Each number is 500 + 50 x the weight over its row's rms, rounded and kept within 0 to 999. Layers, rows and columns count from 0. Numbers have three digits each. The size before them is the row's rms in percent of the matrix's.

# q: layer 4 attention query, 192x128, rms 0.0963, rows 0-63, columns 0-63
# k: layer 4 attention key, 192x128, rms 0.0969, rows 0-63, columns 0-63
# v: layer 4 attention value, 192x128, rms 0.0758, rows 0-35, columns 0-63
# o: layer 4 attention output (transposed), 192x128, rms 0.074, rows 0-35, columns 0-63
q0 115:516468539481496529478489517508489518402452578496492517465490485505542536427579463471560485503501543465339515469523444456454436441440509604477515507529632456565538507403480467524472419512459595
k0 112:469494517517472559463499464439530451430440497536478444578469477502519584501500552404450497527399481403538440490443413498555499436481540503477548596473538505494517545436496489563469423526577521
q1 106:520465475505454460514528449475584584516508410452434482520511383477487416518559460494531569507574430475601471455477566525592526511504490392503474549491493573489444499506551580574511443438483509
k1 114:533534564423516507561411529493502573487539509517492508496516519479568502455438389553598483479472506549403479581498469495532435471497531569552498455578500485585448394510457444362451443539457492
q2 114:535571620454455521502491525456407532492496611498491560506458561521577560484494503449561404521409591511410498501508503532523565494510476628497633513511496445553557544473470480467499447596470505
k2 115:534406417531562532436563455511540529470476392431573531560417493503482486467526582401526485473486470537517505445498443541520565550454583457407532578458492471465516579464510517573461461529578542
q3 104:443467456598532529504487504499609470564535387500490444503507447520412420536514468550486589523577440537653487470496547507536502559524503434466457518522447556488490545469533529528570485488545471
k3 105:516522572442420414566462494484471515498550559560444509399625515567528448498505469589540560520522558439473526527528529427438490482515426585579461406511537581506506416457509405443521551457450486
q4 110:433372473520503516502462489529587495503531403421519452453525504430512505511451544494411579492538403565488519438548404504445502488486524444557371408521535511391591445420534516487489564449513525
k4 122:500618579453415468531496565488539573545424558562399528594508458558534449480516472569520460472498563448473534444480507481540577460426520525528481541431474545554518490449415494571475438499546431
q5 104:567576534397464504488489483480407492453418590531478543560561552479604568475507502486529441448417606444479501495469422484508535491520449578577513490503526456525534448452433476489478417598508493
k5 079:514490470550490499452443433584539506452467516480534448602470500428441481452545565502509459483450441564530453476524540619556539463514539457416628559551522398481448585498431536497482470502465492
q6 088:418495482532490476531435524499499517524451568580548477509477475562524423524489525512533518470548494496450520527468448519414476533558484591513465442549489566544480491517530492452535548444578460
k6 097:477590575395402469505459502414515484494594530591548511444515474551526532484510421531443588541504591544551478548589539392492524460428436543488513490427530533573498496563424493419568494468456464
q7 120:502536417478458582519557495507497498516471425535439524459530471453613546471474474492541465511554500453394542477470563473505532516577535540518476425498394515493521494583580469465463458444524586
k7 100:512479531517424553456426504420484470456460514506549510507523478553498513453499434490501478498468600541435506480452535574463516464523476469505462484554454455620448539525407511452545526541456498
q8 102:580499478482531485520483462494523517534470440540403563497480455551450430492571456548432596614537471499594450515563539493579557492491465465488451590418515604495439508504448566571513487474524408
k8 099:415496540502576432561423560536509514541500521450474403457500602506422480545485407421546478564617456561517489556472471477495511548466482460484515469463439508498549501535593502495471478479543496
q9 103:485515473489555471566536558496541521465447504519458577454540452537529468464511488541511487468571543487455516564461521549441489527563533517557468432523483581464456424544601520441495525509566410
k9 093:512444598470421558422546581548476525481425516514538565480513492568538511472489459486548457502594576536430521483500499501495499500561437471494510406500445429497576396455471478542570412473480589
q10 105:452516472602452573529604533425631497642525481546511490465549505509504500503457458515454507444560433531537507470544568478468454516564588481483507461506459524414486472535557425448519604480503460
k10 097:469450490461503490474555536518484529524364475497478523507481500580506486463500494460507451555624492485477554521513479513531544590542420486544490474414521566464534482453546508585476383467567444
q11 114:527391509494466490440502397493465522498469425493458460540449500458484474485512492479492632518484416505636471412477508455545498503468477430472494570567396453545473510486456551561545532445458568
k11 107:451586415520494447537495479472536480499558495538511386436464524462449522530396548444444549479491513434646537535590554494480509526338483546445473536526558574493543523537452391506530520486534438
q12 110:620439537494496480497553455537441518556472374515440493506509444464503553568531481502389558533497476430582526442508504456550494468482434482507499573468502473510416557523440491618512516476513515
k12 113:409579512500524493571426511491508558442582511472445360485509520490476517479453434522461530558471472510556505583489583497498499482389627529472450516539498505475510549547462455467496621450466443
q13 093:617502473435585503465468416492455482441481512574517485476531522433485519525503567490487472465429515455544475496483464477519543442481359558477470484521447458508513535487432469529491504413462529
k13 084:508498488517560498507483466538543449452645488553519458516530558426443471506569506490487466467389487512549481483495511507515537448440619502438485564549506396567497544475421555521464560478485460
q14 132:598532512501486489438421493501456445469497561498519468513539583385466534489481554453500486524418546513512423452425446445527587449474408567471519578505499415541538542453408466501451482464440527
k14 086:521516487489502462568466467519532484402618501518537482475550584415465475527529555514508502457378531538537464522499518505538530447359573487425498510569543465565444509426433544490481585481454455
q15 090:526391522521548537513593448390530504515493422496565455452492455494502519458542410487482507484449425501499484393471559505525512491461462419535514513590515453511360448459539450555471551504437557
k15 104:511505503501511484546520454513449476510513395548511536445488510516569512485510427526503480422559619518506581504552599477548474463458597474435498534562479667567530547400498440451502469373481541
q16 099:592457482424504537477519507526482457489477463370473619470577376504441457504556511552505587452493460425495462456434501556515474515519411470529470426512513504439494444489498501513472567505456440
k16 099:554543541466599516479501430471475569488506505478417518559503515528527480447474452534529501437489497557505431501419459518515471441531537475447433482623371536466443511551404430425500550426455489
q17 089:502548443519501410491392484573444524453507448477428542504412515425505477475394554458538486514518514421559491553512487495450567544518465560478499536443460496524558528507463501452476441377536567
k17 109:468490456538468511486445482480558420514530570474566494521552642478489492428463519425470568494458435549575453494473389531421545495444399526472505483537557460529584439549404532503451466533529444
q18 090:439522576511381480502495490545430475483487383480535526552475513439495488513610527458487611445497458452500425502433504556543444539549495450582592481515489531508437532570576624502408485549515504
k18 098:503577524528517488443528563508483470478498441512446431413555557503503450516496443547453503476489561469589525537476550476454460508593511453557424519523424581593447476521575460451515346360514432
q19 095:481497474607488529503489644446558524500519479522512508484480527512502493448432405509514495519511538527445429484521587546603421551506602543550547543488542502516350472563502574491450475514461542
k19 102:540500572506379489510564584531481333537452436522434505375539520503482476486456521534521520565548549432552478521503533504505456548538486477526484464508501609436561440484518519453398346368520504
q20 089:534502469525485463466470499544510471443564467485461512399498473530457447519430560570583476443442514487577549523500482494502515568380530595536487476559528495508478551492465492464510575571521553
k20 091:570534583572515516438451532526541418477495592446533581525537580555471519441466595509536555483470435528561467458415389491421478496447561542554536458518521444411517470404387520431518520502529514
q21 082:379529452525504466444553516552606495529561487575560499450505563499620472505386449474594478441500538560430535487580465524519596488515534534493486426587615480520578446519462532433508507540485518
k21 085:585462468489444493498529501532577509538416543586504576467563565464531461431488538547542542493499511506484463441563498432571540586585480543503523535390569521488634528453533556570413498464504564
q22 095:447551457494449517412487474491435551506560543590475531515550535527553525569453540505502531508554509465479558475563527500370556463494516496449430535546385537493547481532495471492582437434507564
k22 099:459449506477515505487556464395541470502583542533564516557479472545481523437473493471485489498509457455476515526453468510481512525524389558445558493395539372506532471568400474587624478587499589
q23 093:494494528467412471476496476551431539447522440491507489575551544430523516525487524435515494509444537430534465478539548481524459530533560585464526496536402570518399631593465475498529516378492489
k23 095:543499585561480480514485515558462523426513469570512462425417477530450509463467521459401527390482555490497533530494639518495600470536427463587567473500507576646478474470549497467593453463468525
q24 088:502490551514550495551514543470541533480506504614453439456473463512548498447495398525511416445487475591433564505549576475558532490433475567468472518450608427501465500436468491504528476599520569
k24 086:479514499483442522540510479503477574503437532506513518518444459459513514530474496474536525560476546478469492458534461486548459559492575568512545506445606411454513556425512571502432520529519491
q25 099:520512502525536506495433511484466507487462536385524523530435543533468388580425559452569501440527489481523533562404439516395447460508497452439432556504450568547599519518553405477540459587456513
k25 102:569421477519522514458397437464498466542493508421546483552500435509468532501552547441450456486509467542485510500435393516429480454478399471411541507514486523459473546530589493469517491652491572
q26 108:494593531467482538498475434540443501468473553519531407508480542493524525572472506432580423519449411475526554544462448512422469514520460600465442432467429480434500529540531436439543550535527549
k26 105:555384504560539519535448458473434511512469544499508471446441423520465463416472529446497436476434489441515595428538562464409522513538424438552533501434514496487451493411565537567563519575489545
q27 086:523463419441554521585552511499496546472503405466491461425635404391498540491519430532437549450486377500479497475451503479558509484512465435519539435482444481526404483407463415551532532478486537
k27 087:458530512510579533519513467569472593363515456522476444468439478497531560504411493521431549503491557549536553541517499542532565471407524503496527539583539474545568478460437496502612506445500503
q28 107:482529515465575491564533556511523472489447559495434529504437494510498516522566566406546439491509548534535449514586515517563585518469480479430555491492538447521440435438553566562425457547546386
k28 103:461588443488456506535588492560493589571480478530433445552486487442551528578515475459561471504464497471535411496513600434496514473481599494447411537492478636514469605534535513531430526463542448
q29 091:639478479518532444503532415455435547448461431544373503488510443474493498536494535494420476454480341386572537528452534453467521493409472524508556501526502538525441538472480364474529526524508552
k29 088:478448533561578504457437446512472485400513492445582506609465520523508505428441486507442516498436457577504538497468462572411510464428585606526532544518518419516555460462438496417585468551517521
q30 109:533472469458449422422470474564405487515578508492547496525542540504509498574419541500538642468519492454499514494534436382453546553511481437522432535545409502536646593528493459457495526463504522
k30 105:465469573518550460532469488465567530369615472570522479527500553550429529539556537567448586465447436513470622512422479468451540476429484517526557466513484495599517458554392510450561566580533526
q31 092:515540492410449508588559533539490494426452561433502522518455505472513546547566507447553539537467514492478467539526445488575449581602431514516461431451445463431449506536496483496402561575498473
k31 092:464547571534521523539461473548474593508431484565377359430459462468487472529513501487512457479433510473544548526530566480487515533549469420491481526616421681546466564537601504429517504516505488
q32 118:524503477473486472481475426527514610515458441480446440508533441510453392478564477525446547493604452520632505486446591489594531523454465394495460488473497534501434528540556541477534542431492522
k32 118:462517503439484523545428530499486567537557485468541511504491531435584530486474490469537601537528546540351488512500443430547441508514518547532570529501529532589481441489502463500493506542482528
q33 099:519526456490547478502569488538509558564517403456496443513559465465405426569473484502435509508538389530642502517510587530543502561577500393518449501485431520431511505577507566483558606526515418
k33 096:491593597471433462523497510485395562430494510463414531434499498570509409474489412562558458505553575448481557517508548491493504507510454574525480392505518517493467479485499458404577477462480424
q34 085:492542592549530574444490531541534462487484475542536469561472491489595597433547482498533497432502501476409537507439471481533457465482502544521443494452532564554503498452495440465505478458555477
k34 096:512508524520483511473422492564492509486522491498522473532512543457532589470533407455585524491469425590462413538506484512551471493596539519524559464546469461536487514542506562427475551530425511
q35 090:534603480509514553515533468474407458512483575437547501548536510544422485527480413568387366570487483499553492601486515534527480499480594519470511505439421471479491544491554496535449502552458507
k35 092:463471434509550462531562477472470514533499494446534471443519434490412464571506524468477543541508462537564518455458475472445580520512478497448437517501449525424573488602599534516551575466536472
q36 109:497520463494448488535484411419563509473545387431482468493519449491440470477560500500437621491514466530656467464465521484513485503568448347549471503449501534453437481536490590533516499498463491
k36 094:483513536463474446536517565522465573435509472514493496416523457564516366415478481554505460489570522441464596502485434527522521631546500549485494498457515524404569472466555377549506504433501510
q37 083:450564513596513487494602555453485541488503548591476404408436484561516430445554471528597486502532538547407536436482544503522524509453391635538513541561529548603486511479471513544547394441530499
k37 101:532552534441432523528431497451444519507508548553481538515585440466559539456456471520481535436448581480480414539568545409485406425589484573608491445471439538556535441473459515432545597536415484
q38 095:431478488561474562542565555415557427491545453514515487472569526497494562479337519536480480490507495591520472597484517539449469551534631443506476409470551459410560421460547484413503628527512511
k38 083:528504481445461525470588556505529614476407496475512571507565456540488464474539565543602439487561510508461575491467512476457545502547431448527449498482540521445498466526527577581498419415579438
q39 101:466450497561476509453509495503534507609603475437474391468515511448435425524416403437426584523562424613551538435553465483431439446456522440534412551474475481480532465449487501498534505451517516
k39 107:475482541421494473563582568497466571452465485492453489479506497522538430506564491510482485541541565418394603511541505451526569622493451539487467445485525591466549438481553470533518522523473483
q40 099:514486576399454499471422457455414476390439511474556562649567493524553509536635518463620488487439509374513506573431453503519482444476457500535558467530543527540454502506511534475497460528497454
k40 097:501504443575558525418573464476539474570555466660519558533516501470479546496538480468452509489494540558483456412510537535531477433508553523427517600420545446585432536589365532503521485495481533
q41 103:525542459490519538564536438577418530497468369362535606564546474492486486510554482506467520475531461521569451616435439528528492477501567425574476551490495492515481456488622617532433414487546454
k41 112:410463466545539499456533526463452561604445518586453489451504515493529500456556442519538495524625460504429475503444496497502473575687428472520426516440431519461478451570627497465455455497507570
q42 090:603480523463565520533423485516375483408409503499473518523547514479492511564504472502468456527438529398506458571516473435521546529448450454476515480445452409481483529501524417539445520559494472
k42 098:542386467596606503449493472515506487570543471513577513530453518430440487517583560460506508463469437582490481388499455586521506517568557505501510564468476370521456542462500560565489480494569615
q43 104:572542604484479542456412536501534512500493635528539516448576516531519503419468529531579509462430525483509505490425527540442519433504495600481512432503563542487478471505427478351568583438490465
k43 103:625473511469427543452494471501507402387578496529597608543517547513506489415527575441491503442380559552496487437507469498520502395493510506500558491509491442516498467418364593545536534454500479
q44 101:542488545527523495505507383485499490539465456510531558492542557537468483567532584499480458483417481445599484511501591589495524493448597561518605546534542550523378495550478480446528535472545541
k44 096:501553492538520508501460515517429357370524462510527458506507625521449486440464458490534431550440507538526470517452581514461460469434611493501508534498490427528464458411493497506522474438501409
q45 087:470436530383551478508408490480465469379539550472466528474504416500511510481509515510644566509555539474424534580362482519430513483416484571532406444504518532528513496456473550517581472447496509
k45 104:511480563454483540476518490489481583367569492512585540452501408577571564493486442560447514508449595550470476545471461455522539435520457492444572425612472534547437455494437472494589587593423506
q46 098:422546514512485535548597533427576492514509528571459520470495463616508497467498474515537471545558494513487499509582578565519499485510591575533544472455472611430450434520544525488507450470568475
k46 149:439492572428478527475554584503434528496474473529463543432503419609541535528481384533524460559584544476459614533494551451497473482518484459512488435492447657550503422510511507483600439494514472
q47 109:575433515440548478479474389492497475448504469505464550462563376595524460404468444600524528531519443437510560534401459503443502486416500477533453499512569494529509428420508470487601523537498455
k47 094:516437486469517480426495481436481512457477573472520642520510463486531549448478507476507553555508466547437436455488401498495441516538535552502541524507507390395484433521421489432616595537414508
q48 082:578454491565542476464434507457498521505452495578446546506449490544537443483459500515508429490552513473526472504534591476517550482425552593451547600484572505581342427482518536401524451425528527
k48 081:496519532459330510472512513417470453535547442576485494490491560454509538465480437379503546591504513529481451487438534466455447500454515568429472526435536541430500491548472546459496510456528431
q49 112:488542469502489542535442654607529456488521584469547535472509564380473498439446520446575499557494474573467404483560443493496523562630459514503480460469441489484592499457513551512382470451477532
k49 100:473493512495459489585496500575471498482551475513379478438499487456541491576539527482535529410451530470491526549512506474504585416446460405458465409565435683605506457490532511457450473446547472
q50 081:427466565511418501454535522451456527619501427420588536499526531513544472550459561442517501426455585509561538464520514498442473449456489456502531423597518527496546505516562469421494476475506492
k50 079:575518426511525532482569417504538493510465452478551526631565451517506492362549512540497413455548473514472548512457607570474471505578486578496442513412506564480482522495547486528531481475468567
q51 092:405488410541546491437551514557532507469528586512556442514505641488495475568383477447590505507528496555463544459576450449457517529589548512487470573499405531531612577499471555563521421514501609
k51 090:491379491509497474498554484450516435526637516481548497479508516482497577520528500460516542438502520412481522509511439502491487489484400461558587413449586402583604557482464449532478437573562604
q52 090:458518446469561513496510551610584436542546601466597520453557507442440470484521495476531462530510574572446479459561479551535576506583570498473550443569442497499595499516514546507395546568518488
k52 086:537489467458515450520478520572547519541519538502449498511553623463560507585518512535538485432534521465474494507445435453567577486527468421502449460511474548634508565435466577492422461442558527
q53 087:539468474447524467497508467447442513477396481582384508592440476560502524539573528547439575517494478438560479506478531534556548514444416395497478485464466474486473483519466411563510520460521451
k53 084:443505514515565566488517561484538479505540486551445398579497447505478456512500428542483486544430484490569487431469552518463472533386621498454526565560473482518504530602438474558571505575492453
q54 093:516501431521508585540494625461506487507479494588526441483528468487445549394572401498468430551507490544477471510462546468613523456540481429533514488473549470541443372459555503497411517516494497
k54 094:500462503508500517557523555570506441570444405517440433416459492410564487578542469585565404467491532498460549483501502513574410524461623464472448540515557525449525539486563547532445465438513478
q55 099:496428585492452545470445455385503513522477576508535463630551514567442514527560453521435499494472474486507547525456507512498447393438528492508461557550473517490473554526492435533621465516472474
k55 100:542460462485522472453427515428471469498490551486529562456440308529405541544488506478434477505565496469452520475552507551475492516491540515527555511448498374398429498471566452544572562576411559
q56 097:580425475450538411530447476508467534456473508591410458512502420496574579507467433527423582551518444454489482513573441421542518538533415467466424510418491505494415442479438437507503505478491464
k56 096:406494627514479486535479472497471575432530451582417419479473450484471533490488468544418527595428513498556563510558591494520536508403486495465547520550464545478542495555472486474521573520500507
q57 090:504497542484371421500479546482437530588509411469535579508467478447592520603467579393500503394536532512466551503603521410442572439427475541428540476561593492528513552474507535412518525554540457
k57 098:440546439493460496507491449487577658451468539503550509550486516535530491446492525515482480508450461575508523526455586478500548484527529594510420539390567561507422555431503522517490562455510503
q58 089:552402578456459437539503503555464457443534428353458435501484453478542553454499453479502626496443460417519477452475492478575504587504481463463480501549517458554437516451486459459467515535491495
k58 089:513617544545472479490484430551475517410496430520466401444495496501488469489471513533429570545439504479484572504521591471505553529406563481495508546612468637485463431550493493360572506487495450
q59 094:522484419553550453490465612446445519522491473539475478508488496560411556555453519503429514501549562484482474469681534482514479502395507501540541552401471530444432572545488436581526464539534396
k59 100:433476647502483558506570513521462397559467505514487472529502531512477506487521475516473463546491411441592469498462589535528449412470500546482486478394467439471501474484419476522447470504506552
q60 098:440491575548470502573583538440557502506444509584468461500470517609422501483560522558465422584490528542487517537459515529489498499452551479547487557414525482469487510495517589578518493635544494
k60 103:470574496451483462470556590517515505549387538437512551468477416482423514576543480467589462634531418405490439531527470514535420568537571480467488511429515441373446506493537414549503493544490488
q61 092:450479571420413462573564479464449556526448513571443523478488438483533543438579615553453471582485561491479508526570484494512558468454498549503457511456485505461430426577527597549524489499496487
k61 096:418625552466528459501482544534559593499341540541501514447426388505481481505476542462549468604512467477531539556497608487553561565570470521455534580462480501423464481559577413548546477485452458
q62 096:490475442564553508494555479551550484546469502477607570437477504512593536543540443511457558500532465530536463486420412504565491516490466447579499507529584435529413381530540564450438469498500467
k62 100:425506450504423499502494600445553473504518499599516466343587648465508511444493438573482541567511494494577473497552497419487475552502500489470392577518484476417538465450514515499405524401496458
q63 093:526415498512549472532460568501576512511531485517534493555455458444565529499420528436503490462480470502454600531407550466407522506562462553439412494466611494507626513469432529464467536376429537
k63 096:430457447518513448535482473455585676483550462421477500542512443471500498458538464592555500467458532615448492534533486521521513490385554454450596456520520573513510482481576467507430566522509423
v0 106:480466514552533463520529511535533416533525587561391615437511529507460525548478542484540526452506520441463501507461455504585454460486497572456462456479456515407457515492503511556452377369541452
o0 097:573568572389486468474541481491469491445444502519502451411498461524576645509509490402521543509521527500478428599567614500582480529532529541569430451508535533505525550508478497536567518540454526
v1 110:554511504488587430527520474479526568493550414524480460603472488479525512474475578568418550409549430616586483516538518445551453397449585387566575504433548497561502418573477443496494567455548495
o1 106:479500488515625509494421624415579439481443480429494456542418364474474455487472446435463472517502467432511499480598519535530510398432518492501500544478517567455480517452516541455452474555490579
v2 102:541570556486413562439450545544457555373483385497562456509546511528491512405525544513475553390495340472550537514483498515494459427483493463522463476365604461480387519591552487519488528558446482
o2 093:466408496473542511493527494443498512488499544448494564553411398423445416520489463487474459587470510525564525506433519477555548548552434469537517450509473571443533414432404480497380479553467533
v3 092:498517472532474498541569470503569515512485506463400493507547541507601407575560488552464516363538448378527483498401449509462449512541427447520516472475426484496510493481512500505507479516507634
o3 089:457487485525461578488478561481440471491529508564430433572562489499555565477482529514464422461526490615469512505545526584510547431517527562485449495522538504487420509454457531469460588463498392
v4 094:495437492474381450579438427471477482472493373450487465478489491508445477396473515563540453527501410505522509491441495540484488628481532539520510418404438493481547547496517417430522549556485493
o4 093:369503495541447486383488521472443524532502532523546448507457400448416395540583514548568434501451520508515518445462559562467533415581492479419409441503460425483446501528524495446461530518458529
v5 095:483492622437421525589575545493508464425458398436513537506470460477457467610472524449468578622496459457560503493510513540520437494537443479508467439646567460499483510518515514431540527557453427
o5 094:524454443570477433405443471434438493558479465531518541553485565555464473456483494478445507450466579525488688478590530401443528438534488508467589466500602487529471484518466526529473377482481494
v6 106:537501541421610462523513475601482486546554499547447533577419449496458455446486569503480549505557539450434459444566532429568442495455496445476548446613471505451580485582446542497483538396544482
o6 100:477465500483538483542441523428538538507452429449520470456540494436474604500479430416479556416500492482509481618533459507603474444446588520504511544554641515429492517472496514468576493532527582
v7 097:488519487529545477491499492579463501558419563534495524519596468515598508451507333562492486449522566407470469476490491560541468519544560533510499491533484499470652438476500481477492445447473469
o7 091:494475592545470505553456527545426513468501575457567423512491545488487574557472625496495473529515435478495437457499407549458478506571551425548423494512515511530426506516615544487570550511493472
v8 092:487521460601577540551415422454498599398486538518524510420464469530534490521482428518521442451456464546494494529419484524457557475507466594477588438330492450490527542443450460558499579485475534
o8 091:442500514500469523518518456491528457505444527508438487533469456512519442514533482623532441527415491440526337543453530469541528527467572524518479448474451491484420398537462484540523406497520436
v9 090:485425606482469538449593560451481482541506594577434547480484533513502561401525554475462382563536511494399506490556561457485459431517450513505547548529447484524471539554498550533513416502437485
o9 088:486542419477494494496472456503423486513564530381469377502488485545475508464533528527538558468495504534497543578409527483566514523470505507466471467428539446495529473432536474505507595563592509
v10 100:504494601430562431538541544511486481535569474494521509566516522460483408518505531467497499530541544531504516478498495422517496415476457487554495469521513511515628494439494559511528460527452381
o10 100:621480442469511454577385439489558486503530412500463588525568491586495503465353461481497529480438472486450558568582454470539513542522540488479599516532525488425517526531389534457469513548502457
v11 094:526544561522504528484458538553529461456490559526491414535572517523548466375498407548480398495456394465519494492474559542498482469526491475590438507568530496424558471441548574495498512618482472
o11 087:548378486497582492519490498546413420487453514408525502574539529589512445486451557546513499549534539434505678457506429453359500484501516507530570558420467471527450454510473523492399510459496448
v12 102:563528459531549527542500479531374510511500414465605470603503477514484478470471481473436543440480506522605518441537577507546535478479515501543494563443585551505604561522469455477443503605590522
o12 103:569431580495534531521506510506572525506439476506525522489454425511510490484418402470482511491560412448523348462484427484548426478393444406528537490483482558445536475539550473499468488517512512
v13 087:512530462432538525462537548516476524496537417492488474615448471478480478554531596428402520510525442590509502509476414526549529373520521419530597521486529507526381430557540588579448518525561415
o13 090:486404539403591537579419508535559450382458529477505568482463425520565557437506492540521521483486436493572449524566426515557443478446413461560468489485499502548581526390539540566507474470496612
v14 094:536575428507466521498475467408525582454498430514582493500568502476467531507419441565466411404470522581628476565454478455469551486515480451515424478404538482526505528443573395469536501622482524
o14 085:477409555509564545464520571484469419590438561552530552485467439405429387469547498557541451605467532481519596430485539539468530486537539533447439499479382492513484466487532518474444521529447481
v15 095:501492452524374484450495448467534574517554580616540507520617463545478556592481476452429468531480551602512499594479423478461566428540542476526555542436402540535462493486443525559479519343523516
o15 088:504443530468542526563496567589551432512519519465498478485442454526527528491508519562557595524494443473522330452563581488423540537511441373453526502489432481569552472430621535543507432498560544
v16 101:557470536545544540508431556480484474459465455449505505505506534496449514464476531456474519519475438605498508476441474503461535517500487512373536519524537470495348494439537605448478464595494422
o16 093:500488379420483453505509471516483548491428553504492543465502524539548439535491421557588469531446539404545603486477483465393495581439427549522469437547445415533545458557476416602476441419458544
v17 107:514473531472432560513450563481436485497381502531562529512493480541505541474482495539494407490485449431487476502444579511543460599439498563502528467437593452481594551439439492476490444587498501
o17 109:494449504513498485445480409548388451577479544450550418470419392577440465470526496520543488521572523511438541520434457471503489437550481465358477430417528482550471505550589483528506598609534501
v18 085:507482432557561508436571475552491472488499473600525559457471489514428360525536457474434419468574438521470519472481521526507556599524509386469504489468429485525434454609517556461502503438469489
o18 094:438552523491438473499450551515548540442599580473540441461535518396486515484568541556615486469433470482514424471439499599501528439515440538537370439490469462582547477428503433524516592490464590
v19 094:465472568489413425484480515495505487465451537591509533444485520521519508481570458458536591527549469514481531496532464463467522462469526548465570468427460485508456443440458531470483449353484442
o19 088:585575491475518495633441493530553590541606510486442502544521582520476532557424524470452453499391502529496495518574564546535495497528518419534474491537562441487505521511475533493533486500481481
v20 107:468605404481611539505544512528502562515454532577543554541370418462527482449558471468435520507513594497510529489619552505472491462560464500447566578458526505540620476480421523413536574439504508
o20 100:534497529577513537547391445429517390457525457440448452497429556459469487511484497489449560518456453485544573493449464523602405453398565451465559549559594532506486421472526481481614448534541527
v21 108:476475538490520527439496587525526477545519549551430453558484498496518517482467385472462551493542586460548470569527516426575499440504512394470502471579408494599481458614512559508524540516494534
o21 104:478511484521488526518502529464504505417511548388456495545431556525527549490474633481437504435490427501487548376501551592452523411409558500534501564523545556460500578368524478432502506493528529
v22 094:487493555548588472483401453603496489528524534563523500535529528531452481464503465438463561521501502502499524520497468512511476391480542458463477508501342470524557529478544548407471447435526502
o22 088:443515497450469505454532648439540431459449506377500461489549513540538548464504483493562478494376452444542542560538580617513483424484465448484456466532485498522483500407520517561447405509621568
v23 093:506456528494504541440590589426414546549481521605558589536499504492573462415556415598501489430520483484439503457462415460460577456493515500464455522410487503534529436487515500487503418484466421
o23 091:603463558488486518595413492536471562488567545446525446459462490483432536521399566519485503479479401463488459485496477591476518604507539499516444461549445526502568487487531461502548585519484497
v24 098:453506537488459451531511473517429530534560470484565499547562471492478555461440420474540569579440570550445502540541467473452509408552496581595472547433542506456493495363488448521473409523449402
o24 097:566493438495573487558558450391509472537507476532508620567463508541474495518403506429473530559487507449531455494496487460452472601467532477510584509508450530451512493556412566498495378510505425
v25 104:517503525475500484507613549472483475451501481595544548502548508493540467547498495495443385408478468498470489574506517604534496425476470339497512462469594554545434394536443501537503521564522454
o25 093:575480479542565435523441540460523423520487455364610533528479454480491454444455544460537596470523499478465495410561453437417559506574586530530569402402471570498538545472581464467500607497422593
v26 084:495517539486502461506497492549435537454489524618593498534555536555556501468534534545517540529510410478500497469549535566558503528500519555535514523513542490492516499466433420481519515510430484
o26 075:435479473579523481504452532517527597542511441396539552544540504436416466530455472560450486567491601488485539479510497375459561532530503451574617472459524521448454474520495573471459482467409499
v27 090:521499499528439551505503526420447516514405499540475545484500504562553496593514517489466555508439520481508500486497559541505508519489427539424484586502668563592512478493474432523490407503566498
o27 093:613488501554513507482518422581501577545470469505511457467481453552583515526414455516447536490577511498456411524531461308563399605450515490526535493458515562488579490575522486569587509428488423
v28 099:513519579469526547463528402651476483461525514517572405457540523507541435425446478537493424522497487448503485502489568422499428519499469553576421517566463518534582506536518454502503476426491563
o28 089:494418529577443559457525610499428524585484421480448439504503512459529504495443468429471543468469528462424443541467511477562511535546537426547586540450524517454550472481504492466412501542568463
v29 106:442473489521479511561475542469485482566415510482567592475550487535496519527490435527502558558480566431495522565489505524500478489469490635482418479472592506487639552430400558523494395441511447
o29 100:620527494511440454531547363492459559516480559547455372479437501623432482538469521409475506482547503463390449520538524502526454543541550409451496405511519512461469465512550507541594520601481516
v30 114:508512514475482485536495465490464485502542448418378526489391488496563541525512565486509566484487458478482510454600572552552457550555515530467410504488611532471353431471470428519521544508586476
o30 107:431559506470551528425508405507492563452495436583492520481496453430614503505495459505405503462627538465457372556523444414543445579452492549562487492561510555499552530559559541504441532493471491
v31 104:554462523468526502511599503496494495523411463521538515552514517507566448435528574523481367515513422453503517470421540560530495469496521503574536481560595519509595444528513617399512577537491584
o31 095:523453489525513482513402569586476510518490460407549431478577490482480416502489515566472504447516488465401581513558436435487490476581424468507548491446510395565514494507578495456506594530471474
v32 113:489564489516545476498566485285504487499513505470495516502506481489496494616491534433501480426505550604437481479527484430482542451538471403443552565567452519480414478614560525469509475549488533
o32 103:611542385551505517550487500510592545505536483536478574485565639470469546509501446539468553516524510568561595540502541487470494517383514642523470516540484465515562552482476471508520518449524496
v33 092:500534627508501526483472513562526489481513541581523482452459529525458512508547523427499582545498555449481517477529512401478467443475497535462483543407501492480420454523511550473518357493512459
o33 083:577568494466553486640532432483540451497487475561437482508494538574441552497393455460453442497471488496542520542503564532625399499534508508558502515554580435500555504484384520563459407504470502
v34 106:521490478549518584451513504594500493541447507446476378560542474487428502410450456562544514477442451465506460501407552477515478560499492498571476516526537549411562540521488517505503483614508495
o34 104:480428569455530467532552456505395510478411496536520544479458417448532553513493480449519494529559411502505388416396414507554459493499441488488558506459488512506454478527464461514453506490502481
v35 098:530495414545611503457531535480560530498526433383514549537420483408468408508480608477445425483550457518494471466471485466514565543544469375490628524512442526454497498510603594598465514457545454
o35 103:541476499442483499521466459477550486390521522496406505421577478515554509482541435556595541435428472497506489541439428506473514496382426578547398463460501535536559487495407425545505537469505516